config.toml
num_hidden_layers = 12
num_attention_heads = 2
intermediate_size = 256
norm_place = "pre"
positions = "rope"
init_std_up = 0.0617
init_std_down = 0.0
lr_mult_o = 0.949
decay_fraction = 0.831
Each number is 200 + 30 x the weight over its row's rms, rounded and kept within 0 to 999. Layers, rows and columns count from 0. The size before them is the row's rms in percent of the matrix's.

# layer 3 MLP up, 256x96, rms 0.183, rows 0-72, columns 0-95
108,230,193,223,200,251,221,204,257,205,158,209,220,222,193,173,206,221,141,188,219,194,183,169,195,208,219,209,132,184,248,269,230,190,202,202,158,209,223,183,242,217,176,213,225,193,188,198,151,179,169,208,183,155,190,238,191,193,209,180,218,148,167,238,194,188,186,191,182,157,185,204,135,227,106,211,192,265,212,159,259,212,186,221,183,207,205,204,192,206,125,191,198,234,227,200,175
094,196,210,186,212,201,225,191,206,170,150,192,224,171,219,163,213,176,235,241,190,202,200,193,217,215,229,214,263,194,177,267,216,118,213,145,190,185,172,160,241,186,177,213,215,212,179,181,168,173,206,140,188,184,186,149,216,254,150,165,214,220,217,241,205,213,198,208,251,199,230,166,231,221,198,223,170,191,183,195,216,227,215,212,188,168,146,264,236,157,162,229,225,125,197,186,191
099,177,219,209,261,173,203,187,158,214,163,187,150,242,152,158,188,231,214,204,155,235,205,250,264,192,164,232,173,164,160,183,179,200,211,178,168,265,213,178,179,218,137,230,223,196,237,214,180,241,213,225,219,212,216,239,158,214,219,231,211,173,216,145,214,173,204,178,218,206,215,152,201,149,241,137,199,200,242,183,174,218,210,199,158,212,172,208,172,160,227,206,214,218,241,209,178
100,204,192,172,266,168,238,259,196,204,244,189,221,206,239,194,166,241,181,167,233,236,239,185,233,230,211,161,259,192,139,216,178,240,214,267,148,205,180,237,200,205,151,211,165,230,156,172,214,200,247,185,234,215,213,182,189,197,234,220,229,229,203,173,219,229,239,138,211,214,165,172,189,220,211,207,163,189,160,164,164,230,219,235,212,210,191,217,151,201,214,200,236,243,183,200,210
095,237,167,205,193,198,215,188,186,242,210,217,166,231,169,180,200,239,190,190,217,196,189,211,198,219,176,215,222,204,186,165,200,187,174,238,189,222,191,260,173,194,171,167,157,226,228,236,162,202,231,181,184,202,128,214,178,221,226,188,129,221,182,173,195,166,174,163,181,192,219,172,176,183,174,231,254,161,282,246,190,150,210,191,159,216,179,288,237,184,173,198,210,223,221,255,241
115,182,203,186,162,185,214,163,157,255,202,203,234,212,178,180,165,231,174,185,151,258,204,230,189,202,114,191,252,219,188,209,132,170,136,213,253,178,204,196,237,180,191,183,223,237,177,196,198,198,160,270,227,203,221,175,190,229,192,178,239,173,204,162,183,205,225,217,213,232,166,222,208,187,198,187,149,211,139,194,229,192,157,221,136,215,157,178,217,205,200,202,232,190,177,209,228
104,165,200,169,222,228,217,154,182,202,219,224,241,188,153,183,208,216,211,202,207,185,167,190,205,168,237,189,210,195,209,159,248,229,214,229,195,209,165,221,222,175,266,231,220,183,215,187,170,204,190,216,177,131,218,179,237,216,250,221,215,219,204,155,147,248,179,196,164,231,197,217,230,254,196,241,157,235,182,185,236,131,207,246,223,212,200,158,215,188,192,209,201,94,207,172,186
100,124,212,179,190,139,210,204,168,215,211,171,189,236,178,215,224,180,161,219,235,220,196,212,231,219,215,256,246,149,207,163,243,221,193,210,201,197,214,155,220,201,212,212,233,175,207,153,222,158,215,215,235,202,211,158,220,183,162,203,124,195,166,223,204,207,198,225,208,218,237,144,152,200,216,183,159,185,233,199,181,198,228,218,189,197,152,207,225,135,209,207,221,106,183,212,163
101,191,213,210,187,187,176,215,180,215,141,234,179,214,180,166,191,205,211,220,152,234,202,168,221,220,223,269,209,175,190,162,200,225,247,206,155,180,234,228,199,153,228,168,178,170,238,234,168,176,197,194,256,212,145,131,209,155,222,214,273,221,161,198,185,203,171,251,188,177,222,211,233,156,192,216,194,164,219,198,175,261,160,206,128,213,187,219,172,189,191,233,201,195,205,169,233
092,171,240,210,226,149,223,229,249,230,246,179,121,155,187,175,211,198,179,188,232,194,199,206,202,206,215,216,230,234,179,209,225,203,157,197,216,211,185,202,244,190,157,208,183,200,243,221,188,169,195,198,228,134,177,154,200,180,180,215,181,232,178,169,201,200,227,158,218,143,228,255,177,179,207,252,181,261,209,240,280,167,164,177,196,217,208,258,175,235,228,211,194,170,202,223,221
093,183,170,175,247,232,220,169,201,156,180,247,211,158,197,223,207,162,213,138,189,183,211,171,195,236,218,201,187,148,250,175,181,227,235,247,171,187,222,166,213,215,212,204,174,183,186,203,236,253,165,210,164,266,221,187,248,208,197,197,257,170,179,231,231,187,170,271,161,195,163,235,210,123,218,177,230,236,193,224,186,178,235,191,199,140,193,208,216,190,216,192,204,235,195,235,186
092,268,218,246,189,278,237,191,170,176,241,217,154,199,232,184,201,203,164,242,234,204,219,214,183,184,199,201,189,113,244,225,168,200,219,219,152,172,223,208,222,158,189,168,205,229,191,243,199,242,224,227,157,181,231,176,149,184,150,234,169,150,240,160,193,142,196,205,156,206,235,190,189,174,188,211,210,211,193,204,190,144,222,183,194,197,205,196,201,187,167,217,167,153,218,183,192
100,211,180,144,185,237,173,216,218,213,219,217,148,180,196,142,151,222,212,177,251,223,147,227,182,218,141,183,190,168,246,194,224,220,141,198,164,248,198,194,237,191,150,164,168,271,191,193,226,263,209,177,191,188,216,165,182,211,199,210,214,141,154,221,209,223,182,205,212,212,203,183,166,242,211,228,229,183,218,163,183,187,194,254,189,188,169,227,169,211,148,197,237,154,208,192,190
091,225,212,185,200,210,232,228,190,159,171,197,154,225,197,207,252,218,243,245,231,184,210,214,174,188,196,207,218,224,193,191,163,198,170,166,245,240,264,155,172,234,229,211,225,225,142,220,186,224,253,229,169,171,171,215,198,200,191,174,220,210,181,262,256,168,178,206,243,192,222,253,194,215,206,171,196,224,201,247,168,211,259,136,157,182,161,236,223,138,200,230,191,209,193,227,196
098,206,181,207,159,203,182,244,257,203,181,203,202,186,252,137,200,216,212,241,243,203,158,230,161,265,169,221,246,154,253,204,209,227,229,214,171,227,151,219,157,166,205,260,188,190,200,222,221,206,211,209,185,211,226,218,214,226,221,183,172,221,182,225,168,226,138,222,161,198,175,207,233,195,206,172,173,174,231,230,157,177,182,255,213,242,188,259,197,208,196,144,226,176,159,198,175
105,226,178,167,223,216,226,161,181,215,204,183,191,169,219,255,203,197,190,126,235,221,182,269,184,187,179,153,213,242,243,174,171,187,247,204,166,146,192,138,170,231,193,165,207,202,152,211,171,236,192,197,153,215,203,157,187,240,201,163,154,209,257,210,198,194,188,173,164,200,229,214,232,197,231,212,264,216,213,181,178,226,222,272,195,179,190,178,214,234,185,193,224,202,230,172,157
100,217,243,226,170,191,159,235,229,185,213,221,174,145,206,180,192,152,244,142,206,187,202,207,261,170,164,211,179,229,159,252,233,252,174,274,213,153,200,211,163,181,191,203,139,198,198,180,232,139,190,232,201,154,197,145,208,200,184,196,229,194,173,154,196,169,215,214,205,253,196,225,182,179,208,219,236,192,167,182,247,252,161,199,200,173,188,165,164,189,212,196,177,214,217,185,180
086,178,140,159,157,186,198,218,171,180,191,186,169,250,198,235,161,225,196,192,277,215,184,229,164,234,160,249,199,191,269,168,190,208,222,210,180,188,218,246,177,209,210,229,205,200,158,193,201,162,211,142,193,180,219,195,237,221,196,162,240,246,246,227,230,246,184,185,197,246,229,210,192,204,203,158,217,186,218,122,164,207,269,193,221,173,219,215,198,184,236,163,207,196,195,202,238
112,215,200,230,194,180,152,257,182,243,279,196,199,225,209,235,195,217,213,188,210,175,240,207,212,215,181,174,259,204,244,191,215,228,225,213,206,189,214,198,155,169,202,184,225,211,177,248,178,130,195,193,185,221,221,202,180,240,202,228,137,177,210,211,182,168,245,207,199,199,153,166,198,193,280,228,188,193,284,218,256,220,170,164,201,221,182,160,255,213,184,165,232,183,201,221,195
105,206,213,154,187,243,221,177,195,199,251,171,196,174,135,218,190,158,248,176,232,183,217,200,256,226,222,188,146,203,220,159,210,246,199,236,204,200,134,250,277,209,242,199,158,203,232,165,180,172,231,215,221,204,134,184,194,217,215,186,228,226,218,234,212,211,140,167,225,175,185,266,174,232,194,211,234,174,186,183,159,196,194,216,223,197,145,205,186,205,214,221,190,236,189,204,223
101,193,201,217,200,238,131,181,170,179,187,183,212,198,237,241,184,244,206,179,178,213,154,163,223,214,260,157,233,240,201,189,209,225,186,274,168,262,199,175,227,155,209,208,191,176,197,227,151,157,159,173,191,226,204,195,136,263,208,189,219,189,152,206,173,229,152,211,199,198,201,140,175,224,245,218,168,186,238,192,237,200,161,175,178,236,206,210,200,212,201,170,239,183,159,202,182
094,204,219,201,169,221,213,197,235,198,251,229,168,216,170,239,194,185,222,241,182,197,171,199,216,210,181,189,233,145,129,194,166,192,219,143,220,233,188,186,214,219,209,222,169,246,239,181,249,188,182,240,234,217,166,169,198,189,213,173,178,202,194,219,177,233,277,215,166,186,162,213,214,200,216,182,190,287,260,168,205,234,187,181,210,202,171,219,279,216,254,202,168,196,158,193,171
097,188,174,220,217,213,212,214,221,263,221,168,205,241,178,207,236,245,226,233,208,205,221,230,267,183,199,184,199,227,210,207,212,160,267,220,182,219,209,191,157,196,215,229,111,199,187,192,148,191,207,213,182,176,183,158,176,226,208,216,191,171,261,200,195,141,169,207,191,209,236,234,210,151,162,235,208,167,198,217,139,211,188,202,199,130,201,162,197,196,199,254,160,196,159,212,149
101,212,187,161,201,189,206,166,225,185,191,158,190,212,207,155,130,183,205,204,170,215,189,205,202,201,234,168,203,153,186,148,262,148,195,206,194,235,200,188,214,223,173,195,161,233,162,175,222,247,202,245,211,226,180,235,232,157,211,191,211,175,231,178,203,183,97,244,180,169,224,176,219,222,171,199,169,168,165,143,179,170,207,194,207,240,192,225,190,212,185,216,138,164,240,161,237
104,149,245,176,212,190,206,201,252,188,240,191,200,203,184,221,210,167,180,156,144,223,156,216,242,181,223,155,221,251,205,212,177,222,189,241,229,239,99,220,118,161,227,212,193,208,230,204,184,216,200,222,226,199,169,222,226,189,229,192,173,205,172,220,240,226,171,162,169,151,209,203,187,203,192,208,210,167,195,216,225,162,162,157,243,192,212,199,179,190,212,191,165,149,262,190,195
112,163,252,163,224,201,175,221,185,204,138,187,199,261,183,186,281,229,177,164,167,203,204,167,158,206,199,203,225,229,234,214,140,176,166,220,188,218,196,184,154,185,198,287,187,128,185,190,123,221,185,224,153,188,224,144,202,204,210,208,221,215,172,204,243,183,208,243,236,164,231,218,213,224,211,205,209,228,219,208,182,185,222,207,209,201,204,210,240,221,206,201,251,203,165,199,174
089,154,175,222,223,166,223,140,195,215,258,203,238,186,217,251,181,164,239,200,211,234,183,143,163,169,211,199,190,192,193,141,158,177,186,224,212,201,178,207,228,186,197,233,194,233,209,210,232,178,139,228,268,218,205,174,235,176,207,235,209,182,215,236,198,256,202,230,197,197,187,255,178,212,160,230,218,119,202,167,195,241,159,246,213,241,199,217,188,206,256,197,172,187,201,181,228
096,99,190,214,154,161,185,194,243,211,175,218,117,199,190,173,175,187,205,216,179,200,215,194,180,221,183,220,228,194,235,239,168,270,210,210,206,186,256,203,181,177,184,161,238,210,190,210,230,211,198,224,241,151,147,213,177,239,194,221,180,189,197,217,150,245,199,217,150,167,220,225,142,192,165,197,206,229,186,231,225,195,245,169,248,204,250,186,178,240,203,190,182,217,168,197,216
095,154,225,152,200,146,191,232,161,223,200,193,200,213,201,234,170,229,245,221,207,164,130,144,222,195,204,197,191,213,204,145,201,239,205,154,192,248,154,239,169,189,154,207,196,148,220,236,223,191,196,194,181,151,188,226,215,213,220,213,149,224,216,207,196,223,194,123,207,187,154,199,182,211,168,222,208,232,144,174,235,214,178,203,169,227,214,150,241,180,201,229,248,209,163,169,228
098,205,231,141,195,204,235,195,214,211,220,172,195,238,213,182,140,233,249,149,218,182,153,235,177,236,232,237,194,219,222,168,234,221,211,221,194,165,179,209,233,232,231,189,160,161,170,250,180,209,193,153,218,198,151,188,192,259,222,132,170,221,217,211,146,193,176,183,178,225,223,197,216,159,154,209,239,189,191,227,210,157,150,198,154,236,205,200,242,212,248,181,185,247,184,197,215
095,223,142,222,233,194,222,215,170,214,222,228,203,162,203,172,193,148,162,180,159,189,202,199,226,194,174,217,204,186,128,155,218,201,229,180,281,182,276,214,204,185,152,193,274,185,226,188,217,200,219,175,188,195,221,158,208,241,212,193,204,202,226,201,178,180,211,260,197,177,198,207,279,241,211,198,191,213,206,162,208,241,210,211,213,226,212,218,266,138,168,188,221,202,240,180,189
110,209,227,213,143,260,141,204,164,211,239,196,207,259,201,171,172,181,229,205,211,218,240,168,221,226,219,224,227,199,178,186,214,196,192,209,186,197,202,237,218,166,200,232,244,192,230,168,137,218,142,187,182,246,267,221,216,207,181,239,192,222,251,229,191,227,208,251,170,183,227,234,194,180,222,234,192,207,226,163,179,158,172,190,136,231,177,215,260,216,174,181,176,196,207,155,151
101,203,213,188,175,245,199,163,208,199,189,163,202,198,232,225,166,143,182,150,258,204,197,239,170,228,130,159,182,201,211,202,206,170,185,222,163,180,206,197,247,211,204,241,139,207,219,210,162,258,205,220,203,156,167,233,160,164,157,181,218,212,209,203,192,114,194,195,271,225,195,180,198,209,180,222,221,194,172,225,188,189,252,158,226,261,161,209,210,198,180,250,184,187,174,195,189
101,213,216,225,166,179,210,249,163,194,184,201,201,189,180,185,230,233,210,234,195,209,187,298,210,211,219,181,182,205,188,176,124,219,229,184,225,265,225,284,222,269,212,206,159,229,201,203,222,134,263,209,177,208,198,224,252,207,175,196,191,241,163,214,217,177,208,187,205,208,193,160,205,201,189,223,161,199,201,202,200,229,204,235,183,194,195,258,198,185,194,170,242,184,204,130,197
091,230,201,231,143,185,198,200,238,171,180,245,157,166,210,202,228,147,155,181,193,202,227,210,248,204,254,242,229,238,187,168,223,175,222,205,260,201,192,194,181,223,183,209,224,160,154,180,192,230,208,199,230,230,174,246,234,137,152,161,167,173,205,198,208,213,209,199,232,232,173,220,207,145,195,213,192,225,236,157,186,209,195,209,245,258,165,287,224,218,207,189,221,219,166,199,213
101,181,156,197,183,217,158,219,247,182,214,221,228,168,192,213,209,220,218,182,228,202,175,227,207,173,211,192,164,237,205,169,213,213,171,224,183,226,170,190,180,120,245,138,209,201,216,254,210,237,214,192,234,234,107,229,232,215,244,252,247,195,188,204,154,260,167,208,175,221,241,165,242,165,215,228,176,210,213,204,227,196,192,190,224,209,209,165,175,229,242,178,162,215,212,252,197
094,203,198,162,187,226,239,273,226,209,154,230,230,203,221,143,225,212,190,186,166,225,188,189,237,201,156,185,192,183,186,281,194,198,154,222,154,224,228,190,152,208,192,175,214,185,160,178,154,202,177,202,225,134,143,214,103,182,195,230,214,179,203,197,187,198,193,230,201,204,254,210,166,235,231,199,169,167,138,211,253,219,200,198,226,220,199,169,227,229,195,197,209,211,187,191,209
109,189,170,199,223,191,199,244,219,184,180,168,247,200,223,229,225,232,144,196,167,216,240,221,201,149,233,217,282,200,202,216,230,229,154,239,239,181,202,224,166,196,137,237,172,213,242,236,165,235,233,202,147,139,177,183,199,204,173,210,207,199,216,173,209,204,204,233,174,221,169,164,238,234,182,201,183,215,202,210,205,270,130,246,217,191,181,197,201,190,194,133,210,224,195,187,181
104,179,154,210,270,208,174,175,208,170,208,258,189,162,189,205,207,202,226,199,201,168,231,200,189,196,201,201,186,171,207,224,196,210,202,167,227,219,256,205,242,188,155,155,186,198,223,105,196,193,211,242,205,166,211,174,201,206,161,216,182,214,181,171,157,164,210,179,168,213,198,167,253,219,204,198,188,230,130,178,176,141,178,165,189,164,186,139,242,203,157,221,250,189,221,203,269
115,177,206,259,213,123,171,205,213,245,212,189,218,169,238,168,205,188,154,191,192,195,184,171,207,154,206,179,164,236,192,232,195,228,168,197,168,216,232,191,174,169,190,203,217,166,245,252,179,186,171,227,188,152,216,192,120,216,150,240,217,158,273,213,228,161,186,196,212,187,187,181,175,216,235,194,142,219,184,205,218,198,158,129,199,167,253,159,176,196,190,206,205,208,184,212,189
105,227,214,187,178,137,202,220,211,203,250,193,201,214,189,265,195,156,197,196,200,180,189,227,223,240,163,231,229,214,229,181,232,219,219,191,205,200,180,235,215,120,225,225,201,159,238,199,188,245,196,133,206,235,215,176,192,134,208,209,226,199,209,214,200,232,178,206,231,238,241,189,161,180,212,225,206,202,130,192,202,140,185,126,207,214,170,197,224,217,197,188,179,231,134,219,139
106,216,253,198,160,182,230,217,208,227,258,175,150,140,218,169,191,151,208,140,209,229,227,229,117,160,212,196,180,143,158,158,201,235,268,235,167,222,239,207,209,209,165,211,243,240,200,157,182,199,218,219,200,186,165,229,219,208,225,224,191,219,179,185,233,210,191,215,156,229,165,167,207,192,169,154,207,191,198,183,183,211,176,196,218,193,178,217,238,189,195,229,207,229,236,236,153
099,221,159,196,215,208,212,191,200,145,215,215,206,224,223,223,215,186,178,202,210,204,191,232,203,222,196,201,198,163,209,202,188,142,148,179,197,204,209,244,177,182,226,221,255,187,216,201,179,193,190,236,219,202,198,140,241,172,168,194,275,201,270,234,202,234,121,243,217,179,236,257,219,179,191,188,183,187,222,232,231,211,162,221,174,233,198,199,189,179,147,150,264,226,214,167,128
113,189,217,220,187,188,206,189,203,162,174,190,149,180,213,205,159,139,147,191,195,251,257,167,218,197,171,205,233,211,250,203,183,180,175,195,163,237,225,188,215,255,165,210,197,177,217,231,167,141,170,188,215,161,162,198,266,172,202,276,167,240,218,218,207,199,165,197,184,174,163,175,216,219,169,161,237,214,230,240,166,156,157,247,203,166,223,243,227,217,189,225,199,184,201,167,189
104,230,206,187,236,206,233,242,288,197,215,237,165,198,235,203,176,218,232,205,219,197,144,162,195,141,186,201,155,203,221,186,174,219,199,239,190,198,185,188,236,231,207,172,243,157,170,189,232,223,152,212,172,176,191,199,170,196,186,206,223,169,190,184,189,167,244,245,188,173,207,157,204,214,155,210,227,188,231,304,185,251,220,170,197,165,176,178,214,209,144,176,228,182,152,204,190
102,249,221,190,176,233,198,216,203,176,132,207,219,244,136,193,147,244,198,218,226,202,202,221,222,173,199,196,217,232,179,203,215,198,161,226,191,275,240,223,221,197,184,193,117,195,199,166,174,166,219,188,223,199,182,230,198,205,188,257,213,200,187,183,224,226,206,141,184,207,175,214,229,198,177,213,195,280,198,227,226,225,282,214,196,138,160,203,168,191,188,206,200,240,221,157,199
102,176,183,245,255,188,194,252,150,214,267,157,216,158,227,211,241,200,217,207,166,173,161,226,214,192,171,261,192,188,187,192,195,192,196,196,192,187,192,213,219,213,245,154,221,150,221,202,190,247,199,149,196,187,146,221,209,175,255,160,163,191,242,182,156,198,212,185,191,208,207,142,191,139,190,263,229,204,198,155,192,227,226,186,140,227,202,181,182,229,183,188,241,198,232,232,200
095,248,191,244,184,188,201,198,155,224,187,193,160,231,177,170,210,194,213,150,246,194,280,206,210,213,207,224,189,193,180,184,219,223,244,189,221,170,203,136,196,210,217,185,157,229,221,198,216,169,155,158,223,232,191,212,216,189,213,271,138,219,198,208,284,218,174,239,247,212,241,161,162,184,247,243,199,185,160,221,229,178,232,204,197,202,204,190,195,188,214,177,165,192,208,184,268
098,169,194,169,212,204,205,177,218,215,237,248,160,209,209,219,161,157,216,188,184,238,223,186,165,200,195,145,148,178,159,215,183,192,195,186,207,212,199,140,216,106,176,187,215,216,144,167,174,189,189,207,186,182,222,220,246,176,186,227,245,257,184,243,217,220,219,187,213,212,190,206,196,126,196,128,227,244,182,220,223,217,198,178,213,143,241,166,211,240,159,212,202,237,214,206,236
093,205,211,225,186,172,263,186,185,178,186,192,229,217,177,126,220,145,187,212,227,261,179,188,206,193,257,167,203,177,210,227,226,236,176,224,207,172,198,186,199,223,200,237,181,223,208,204,160,282,211,183,211,200,165,223,206,163,199,214,209,187,218,219,198,223,171,226,175,196,181,244,203,179,194,182,146,237,214,206,239,203,177,214,253,196,138,187,213,200,176,170,142,226,96,163,179
099,219,207,157,184,217,222,210,255,222,233,176,230,157,261,219,190,233,249,215,212,210,183,212,186,192,203,168,261,148,193,209,217,198,191,188,175,231,163,186,197,248,177,187,180,212,204,150,163,218,205,151,230,205,225,208,222,210,184,240,201,146,228,191,220,132,192,154,221,247,171,250,155,148,152,214,221,244,240,178,195,154,197,181,203,233,197,150,194,248,192,209,183,238,238,184,210
097,224,259,214,171,231,208,220,214,197,184,185,174,221,162,188,170,242,217,275,192,180,202,234,232,158,180,231,205,214,266,220,224,214,248,206,172,206,193,189,131,222,196,201,196,219,218,165,148,197,216,230,248,225,191,159,219,260,244,251,195,170,177,215,180,193,178,187,177,164,182,208,220,214,220,183,276,214,243,231,244,239,205,193,252,221,191,186,226,203,181,166,218,174,171,168,245
098,248,218,223,186,180,210,193,181,219,228,142,208,150,236,177,204,214,205,247,201,219,228,181,213,118,172,208,228,198,210,273,195,183,208,181,217,262,190,173,174,192,191,191,209,242,146,241,174,245,180,217,227,128,161,238,155,202,166,208,197,169,219,224,177,245,210,158,239,193,208,179,188,194,199,200,154,183,189,205,196,164,244,228,223,198,212,191,166,188,267,180,226,172,189,196,254
093,225,264,191,198,197,223,180,177,209,233,255,154,180,174,218,150,190,205,257,160,165,219,179,233,199,216,176,194,168,207,199,197,172,167,192,174,187,159,199,194,184,243,210,163,188,142,215,214,139,247,189,226,207,150,190,129,214,234,161,210,232,187,185,173,186,195,161,218,117,206,230,225,197,222,199,201,228,253,205,232,220,194,157,187,248,197,172,192,188,247,180,178,156,207,224,234
091,173,195,248,158,195,195,209,157,198,207,185,255,178,247,192,195,238,233,227,179,205,205,173,223,206,219,190,219,208,175,201,159,159,218,247,205,174,221,238,172,193,165,219,187,149,178,263,200,169,195,188,175,300,162,177,184,190,216,202,192,241,185,181,225,227,170,243,228,200,218,165,163,184,225,199,257,219,202,199,189,216,135,167,218,163,199,151,259,200,247,168,236,177,179,168,206
090,193,188,156,197,239,225,205,241,167,174,211,154,167,236,217,170,198,193,178,198,222,248,151,179,251,206,173,186,197,250,200,191,211,204,175,198,219,172,223,180,238,207,256,260,209,192,193,232,217,204,231,188,137,191,163,193,222,248,207,222,165,206,222,206,167,221,171,196,127,140,232,194,194,212,168,196,232,238,172,197,170,300,225,182,234,162,192,188,196,212,233,207,165,167,204,235
103,146,245,209,188,205,214,163,182,243,216,146,308,161,201,246,203,194,169,205,200,165,156,180,194,201,173,221,208,225,245,218,173,198,185,204,181,193,228,204,227,205,192,196,220,179,231,153,165,172,167,187,189,208,191,208,258,186,244,199,188,210,203,248,127,198,196,195,181,159,218,219,196,176,223,238,181,219,167,156,187,216,193,207,223,242,206,184,210,186,176,208,105,206,197,264,201
105,173,261,259,216,267,196,168,176,212,204,218,222,189,235,185,225,157,217,164,201,179,151,174,151,183,253,173,182,187,203,259,187,229,145,271,220,205,234,206,235,176,188,201,181,214,213,235,168,201,201,137,263,189,215,217,283,216,212,177,197,242,183,206,162,192,193,264,216,176,186,253,210,176,218,192,215,163,187,164,208,194,164,176,189,191,192,197,198,207,170,204,213,195,192,197,222
099,251,206,226,228,193,197,179,165,196,185,235,204,169,250,186,187,213,202,205,201,225,233,147,177,185,238,184,193,244,212,245,216,176,216,178,193,191,187,190,195,181,210,251,165,301,200,195,212,203,223,184,168,188,173,243,164,215,184,188,189,181,173,246,196,173,185,187,219,296,262,170,156,182,233,197,176,206,211,251,181,204,182,194,209,229,189,252,167,270,186,220,230,176,154,228,218
092,206,174,180,162,185,225,185,224,221,208,174,255,159,217,232,175,216,203,167,203,185,176,184,181,256,200,185,205,182,213,126,176,193,251,207,186,185,189,238,229,177,250,248,178,130,117,201,156,166,204,178,218,166,218,214,178,183,210,197,201,193,228,187,211,188,218,179,219,184,230,177,171,234,194,247,166,206,247,196,95,170,183,206,223,177,213,169,196,219,190,235,175,165,216,188,242
091,213,185,184,212,182,200,198,250,169,167,178,166,178,157,230,216,189,184,129,238,189,194,206,208,237,197,273,162,202,141,198,236,242,198,177,153,195,139,166,208,207,205,238,196,233,210,245,176,199,170,172,227,218,188,169,167,171,217,214,269,187,233,186,162,182,198,260,250,234,157,248,214,193,254,175,177,181,176,181,189,195,178,202,175,244,250,197,208,219,187,162,182,204,183,226,223
088,206,223,226,215,212,197,191,151,173,220,198,228,159,183,219,185,218,228,144,150,159,195,223,149,208,224,206,219,195,215,238,218,214,238,213,233,206,192,204,171,167,196,199,244,242,175,210,220,127,225,225,210,192,233,207,197,182,175,190,112,188,160,216,214,239,240,226,183,197,227,236,206,231,155,184,165,265,221,129,187,180,202,183,180,199,204,242,215,170,214,188,216,204,144,201,119
100,189,172,199,178,211,172,169,207,174,188,157,183,261,200,201,197,181,229,194,158,212,222,192,175,201,161,219,213,240,209,249,192,170,246,223,186,255,253,190,179,180,196,169,163,214,248,188,242,237,180,197,201,179,246,201,217,193,259,171,233,203,222,174,218,198,184,184,224,194,157,202,128,199,230,271,191,181,195,257,172,156,198,217,131,174,190,154,256,190,206,181,161,209,200,156,233
091,197,245,189,188,152,197,196,192,205,228,145,189,221,179,196,204,137,167,237,131,196,225,190,198,189,196,195,202,193,178,191,190,261,252,227,229,244,175,184,154,203,203,250,255,131,203,186,189,253,238,151,230,183,242,245,161,201,223,182,175,146,178,218,188,227,214,207,203,239,199,224,193,223,203,198,213,237,225,163,208,183,252,166,165,155,141,225,202,181,236,190,235,189,198,203,193
107,219,232,228,176,218,209,190,215,204,193,128,206,231,165,201,163,150,135,208,262,229,210,201,211,224,216,234,229,203,199,155,182,169,220,165,195,191,203,233,210,225,181,187,260,154,210,182,182,188,187,191,187,234,217,156,220,164,195,260,215,130,186,185,131,190,173,260,169,200,193,160,138,210,158,196,177,229,224,185,254,244,208,177,230,214,235,209,173,211,197,219,168,187,200,188,167
114,194,190,208,247,266,204,248,252,177,208,224,218,206,172,249,174,154,250,234,164,209,195,200,196,183,168,223,225,139,155,179,201,194,175,134,208,256,200,188,202,219,214,179,234,235,208,210,186,204,244,155,237,200,143,163,227,243,192,179,224,201,208,194,205,167,187,247,187,222,201,189,277,190,197,167,167,202,214,198,205,185,219,198,188,218,248,183,146,204,251,217,248,166,223,207,235
089,194,258,204,193,196,196,185,179,153,207,213,178,192,236,217,207,222,174,206,176,207,211,183,216,242,196,195,206,173,161,190,255,263,208,176,187,195,211,196,199,189,168,215,152,144,234,227,179,291,218,200,174,244,205,186,198,257,236,208,173,198,153,211,215,219,178,178,228,192,134,185,190,221,210,179,211,193,194,192,179,190,139,180,175,183,269,178,255,177,160,169,208,129,180,194,137
097,213,253,191,157,224,118,192,201,225,202,263,201,184,200,188,213,249,181,216,210,175,164,234,182,187,248,173,233,191,230,203,188,187,194,188,201,203,216,209,188,186,260,211,211,208,176,174,205,191,172,152,163,197,237,212,200,186,190,237,140,218,204,263,210,141,177,172,232,221,211,208,161,211,191,249,185,181,223,205,238,161,256,174,259,234,233,230,195,245,213,181,155,156,147,212,187
109,201,226,196,185,189,228,184,257,193,261,190,212,171,180,180,214,236,194,190,212,143,251,261,192,198,232,178,198,163,211,251,199,197,215,239,229,187,161,140,156,176,208,216,152,202,175,222,221,257,165,210,183,200,168,205,157,167,209,199,186,201,218,216,232,154,201,193,209,242,234,168,155,208,185,258,228,250,181,258,150,214,193,171,207,193,214,200,165,205,206,221,172,205,160,129,235
097,186,201,191,197,228,222,158,180,183,134,228,234,164,190,208,172,160,165,186,207,145,187,218,225,213,161,180,232,245,190,222,205,250,157,214,219,177,232,213,182,239,249,211,196,183,265,224,220,157,221,243,187,256,167,167,231,202,197,230,172,188,205,223,186,238,193,198,148,244,180,199,191,142,208,248,201,205,217,153,233,197,176,180,248,187,222,179,180,187,193,187,229,116,178,173,168
108,154,181,154,174,191,155,226,205,212,172,190,202,164,256,178,191,192,163,167,160,142,200,234,232,201,190,178,183,225,254,199,166,166,175,245,196,189,211,222,210,235,239,195,205,185,164,220,96,211,192,201,197,138,152,246,241,187,237,196,220,204,213,222,169,265,217,165,215,213,247,218,198,228,218,174,230,199,193,212,222,200,177,147,192,207,187,220,232,220,168,199,251,196,183,235,186
098,206,193,221,188,245,223,171,182,215,231,223,188,221,211,156,189,153,196,156,238,210,224,226,201,237,172,203,207,169,179,231,163,197,144,136,203,209,170,234,213,173,141,176,237,211,188,240,202,251,146,204,155,190,196,172,148,213,183,213,179,222,161,212,150,168,207,155,288,169,225,195,206,194,206,178,195,224,207,236,231,233,221,188,187,230,207,207,249,267,191,169,231,227,169,177,186
102,224,144,180,234,222,203,193,207,139,194,188,227,235,176,213,160,197,216,202,224,134,152,266,180,209,178,267,177,172,199,175,208,195,216,202,170,168,180,235,194,202,267,253,177,196,202,233,186,180,181,205,212,225,178,181,223,161,256,169,218,193,249,205,165,175,237,201,254,195,237,188,193,180,148,202,163,203,202,194,233,190,183,277,224,223,182,201,221,211,238,232,158,224,225,237,182